Weights of a small transformer language model: 16 heads of 64, MLP 4096 tanh GELU.
Each number is 500 + 40 x the weight over the matrix's rms, rounded and kept within 0 to 999. Layers, rows and columns count from 0. Numbers have three digits each.

# q: layer 2 attention query, 1024x1024, rms 0.0421, rows 959, columns 448-479
# k: layer 2 attention key, 1024x1024, rms 0.0412, rows 959, columns 448-479
# v: layer 2 attention value, 1024x1024, rms 0.0609, rows 896-931, columns 448-479
# o: layer 2 attention output (transposed), 1024x1024, rms 0.0421, rows 896-930, columns 448-479
q959:518503492493504506494520498510444504508474516491476492500487505464481517510484462529499527498526
k959:496469511522488515507491499477452485516498514474486498475548513505465497485480520483487518524505
v896:512499526512538479441469486550534453497493517450505477437495534433517539512453492455550476506531
o896:488510534535569493574541463482506550465510516544536539559512507556494507499479512500455553497475
v897:493548534508501499478478495526517510515520480513505500483488550466496523467449489523480524506441
o897:545525458507452477538468499469483506506450503550486528476495519522532475523482431501507504548471
v898:520518460477494510559513547480496511515483486535500559496488517525530494472567512477441460516502
o898:455450501500462485502492493499497473526487518530427460482491462502467522540492446537621525491483
v899:506499553509501525471511476458482544450510519523496499487459521439536505439537545504519520542504
o899:483492457495478486554474543490530501570496479496492532521556477562449458558445429507521496474479
v900:433543507490487512459493462503517502501546548484508458437540473462494494499471537504537486475529
o900:473500539417500501511457485499465482467519493503494568555505537477506504486474481498503537454483
v901:457557555489489478495487470479476482459494503539480513500534541467453503486463462480479520527423
o901:538463449566483560513504582529486508551554504426507501489516530490537528514540477496507478486546
v902:478510496492511512551536475510475469476478528483524492528521527488478562521514495504510516503552
o902:549470528467498444473491515503563545453517506457531519467488489528510425468464570431479491538507
v903:561485528506533478521484501533529502490489482556542490486534489514483541519479565500434449478490
o903:466529441564443495512480537486503472565509508479470459487520498479551452529544425501531587492469
v904:465509537535512498477542492520495459508510498530475491488496495514497468505532474518506518444517
o904:552492464448487529510419500463501515506537497509538493510480482505507504510480489460520508495495
v905:474538475483519483501488463478469518459539498593517491542467541460506530456478509517448459492523
o905:546455471526473483477517543471516416527467471432475527461526480526546439538540492479541520502532
v906:453476523535532504493530496523536492422506540493586491534490542448476497531491517525533536522500
o906:501529459467521526473451527515487501504458461526514521403551510550546499497432512506473512541489
v907:525481516488504485516475532530516517538482505511483504491468493501501533520496515527535517486453
o907:474535474546494510508527525488532533477544496468552476497573499484525469503561417477457472476534
v908:563535428495448484492546477491527477502560546549506487548498445529491456512561516547494486498496
o908:493488530486488488557501509481485487481472507452470482508498529490536515472514488475489482493479
v909:520529553550488469537454502478432535534513473500506498500478497529486506535507479490464469495502
o909:552493479460499508480519510513578475470508495513449445526527480437490471485457474469553504495518
v910:555473459501487529503520526488565524506461429514535484429496493486490501501505505522514495506441
o910:477525520508522470512485478552450488460509536502532489537513526524508483539481457454498511508506
v911:476468501541471490488467520441501490497495537558482535484531496549514523499541521500505478444523
o911:536542454440450499480511483547481457457493527454489494517501458449449489495469502494516497527541
v912:522452482455472534485506471552484473528547481503521479441489530501493514532478514524514578523465
o912:458512522499539457520482518480519524479447529493482502544470479547514509468502492477508468463484
v913:454502479462475499480495492495525520439468529520505463522508560530504478509496533523506476505512
o913:491504505543512470511495506495524499553506490486511509479515482480476470505517470476478496478467
v914:480546492445536509461515491495494447468501436548511490475480499462523501507529512467527508517469
o914:558463478521441505518477503528485512509489514472499495502525442532486527520492510524432522510560
v915:515518471474487509514511543503500466475517464512499543520510483510440472489546467492503467520502
o915:522474541482515457489500477510480562558532555490521475522525491501527485515502463522478527472527
v916:505480425501494502513527487515517558513521446500486532481497546499466530541525551543468522523455
o916:489527565475494489467486441510465495481460522503517456502570447498545488495449443449518530503551
v917:522451492449574494547513496481526507462505517438455508465468525493492520486528498507492516490499
o917:478525489531446510453568597504458469487465521521599504510537476466558540480472503504517488536539
v918:497510538514516471511491525484463527549568475524496543435484522491518504486532486489506480483537
o918:462512473506510540508465461488527462480455509466452513563506522491470516510479446480497550501474
v919:520543486496531519468530543468501532522534473501476483462499437471465520479524486534480484461569
o919:491438501515540498494499476515515464512474556509502547534483542519562527469460538482557497546518
v920:493502495549465509466510459486422450521462452518523489517532429513502556477551436523515525516574
o920:498456495505517487523506519473541508452509535500476542521441545430505412457502569484536498479497
v921:498468496430550515465519510518492536544480439467498513479473522484543498521494563492491531527557
o921:461544516535466494470488522498489437491504524508464557528471512491481499476489469562520457450512
v922:491509472498496460468496545478551554503518479503490490431498537504519519498530509507498508522454
o922:540456513502519543536453452495450494522501519503508541556536457527531483465511529476567503494544
v923:525456503474514484537485450461478501519450516528494501493501467531563503453554482463520460510545
o923:452493442512501563504539573539467466480595482467549461469512501483484478550478498549494566510446
v924:466509502443497503508507495483511531463512503513516521530512499468521587518471489498438520450553
o924:533529525529496534494557517520559489501515479481549515438503497506446437507490484504518456466467
v925:501511505448459533513487485478492556522503510482513518507468491483452504535487489543501498551552
o925:501486506510490540459491513501503463536463499496490509513515506543528473492481428419526438422514
v926:545522525486510541519518488527490472508522460478481488470459474476526518485458523489489504457540
o926:443493508483517502532482496510471542497502555533495528536510531523498477524528467539498521514447
v927:520502460468517475451496531513524503458460489475463444529489506510497502504459452482462523532457
o927:541467514454502508506541508517493497530576540505561497453470484502511523522564552550464521449517
v928:514467464507528483510491507452526486512495490506499510501520504469503494530524546466528433538519
o928:481525524497469496507549492526511489486519467489500469519513497529487476490526448541501517487499
v929:493487512463514509479481492517480467516505490457516534475490492525517493479494506488514466503525
o929:512483529527517476518488485480498499465525505512492483498510445476495555512523560501489493506523
v930:498523481503491453426492503543469525520549492454474552494450517511491478508516494506502499458515
o930:489533483503568511526519446465537489507421540528445487487548440508485523487477519464478486501516
v931:461523514541465497498501512546520515439445448462526514487459441529536444533497490393534494507516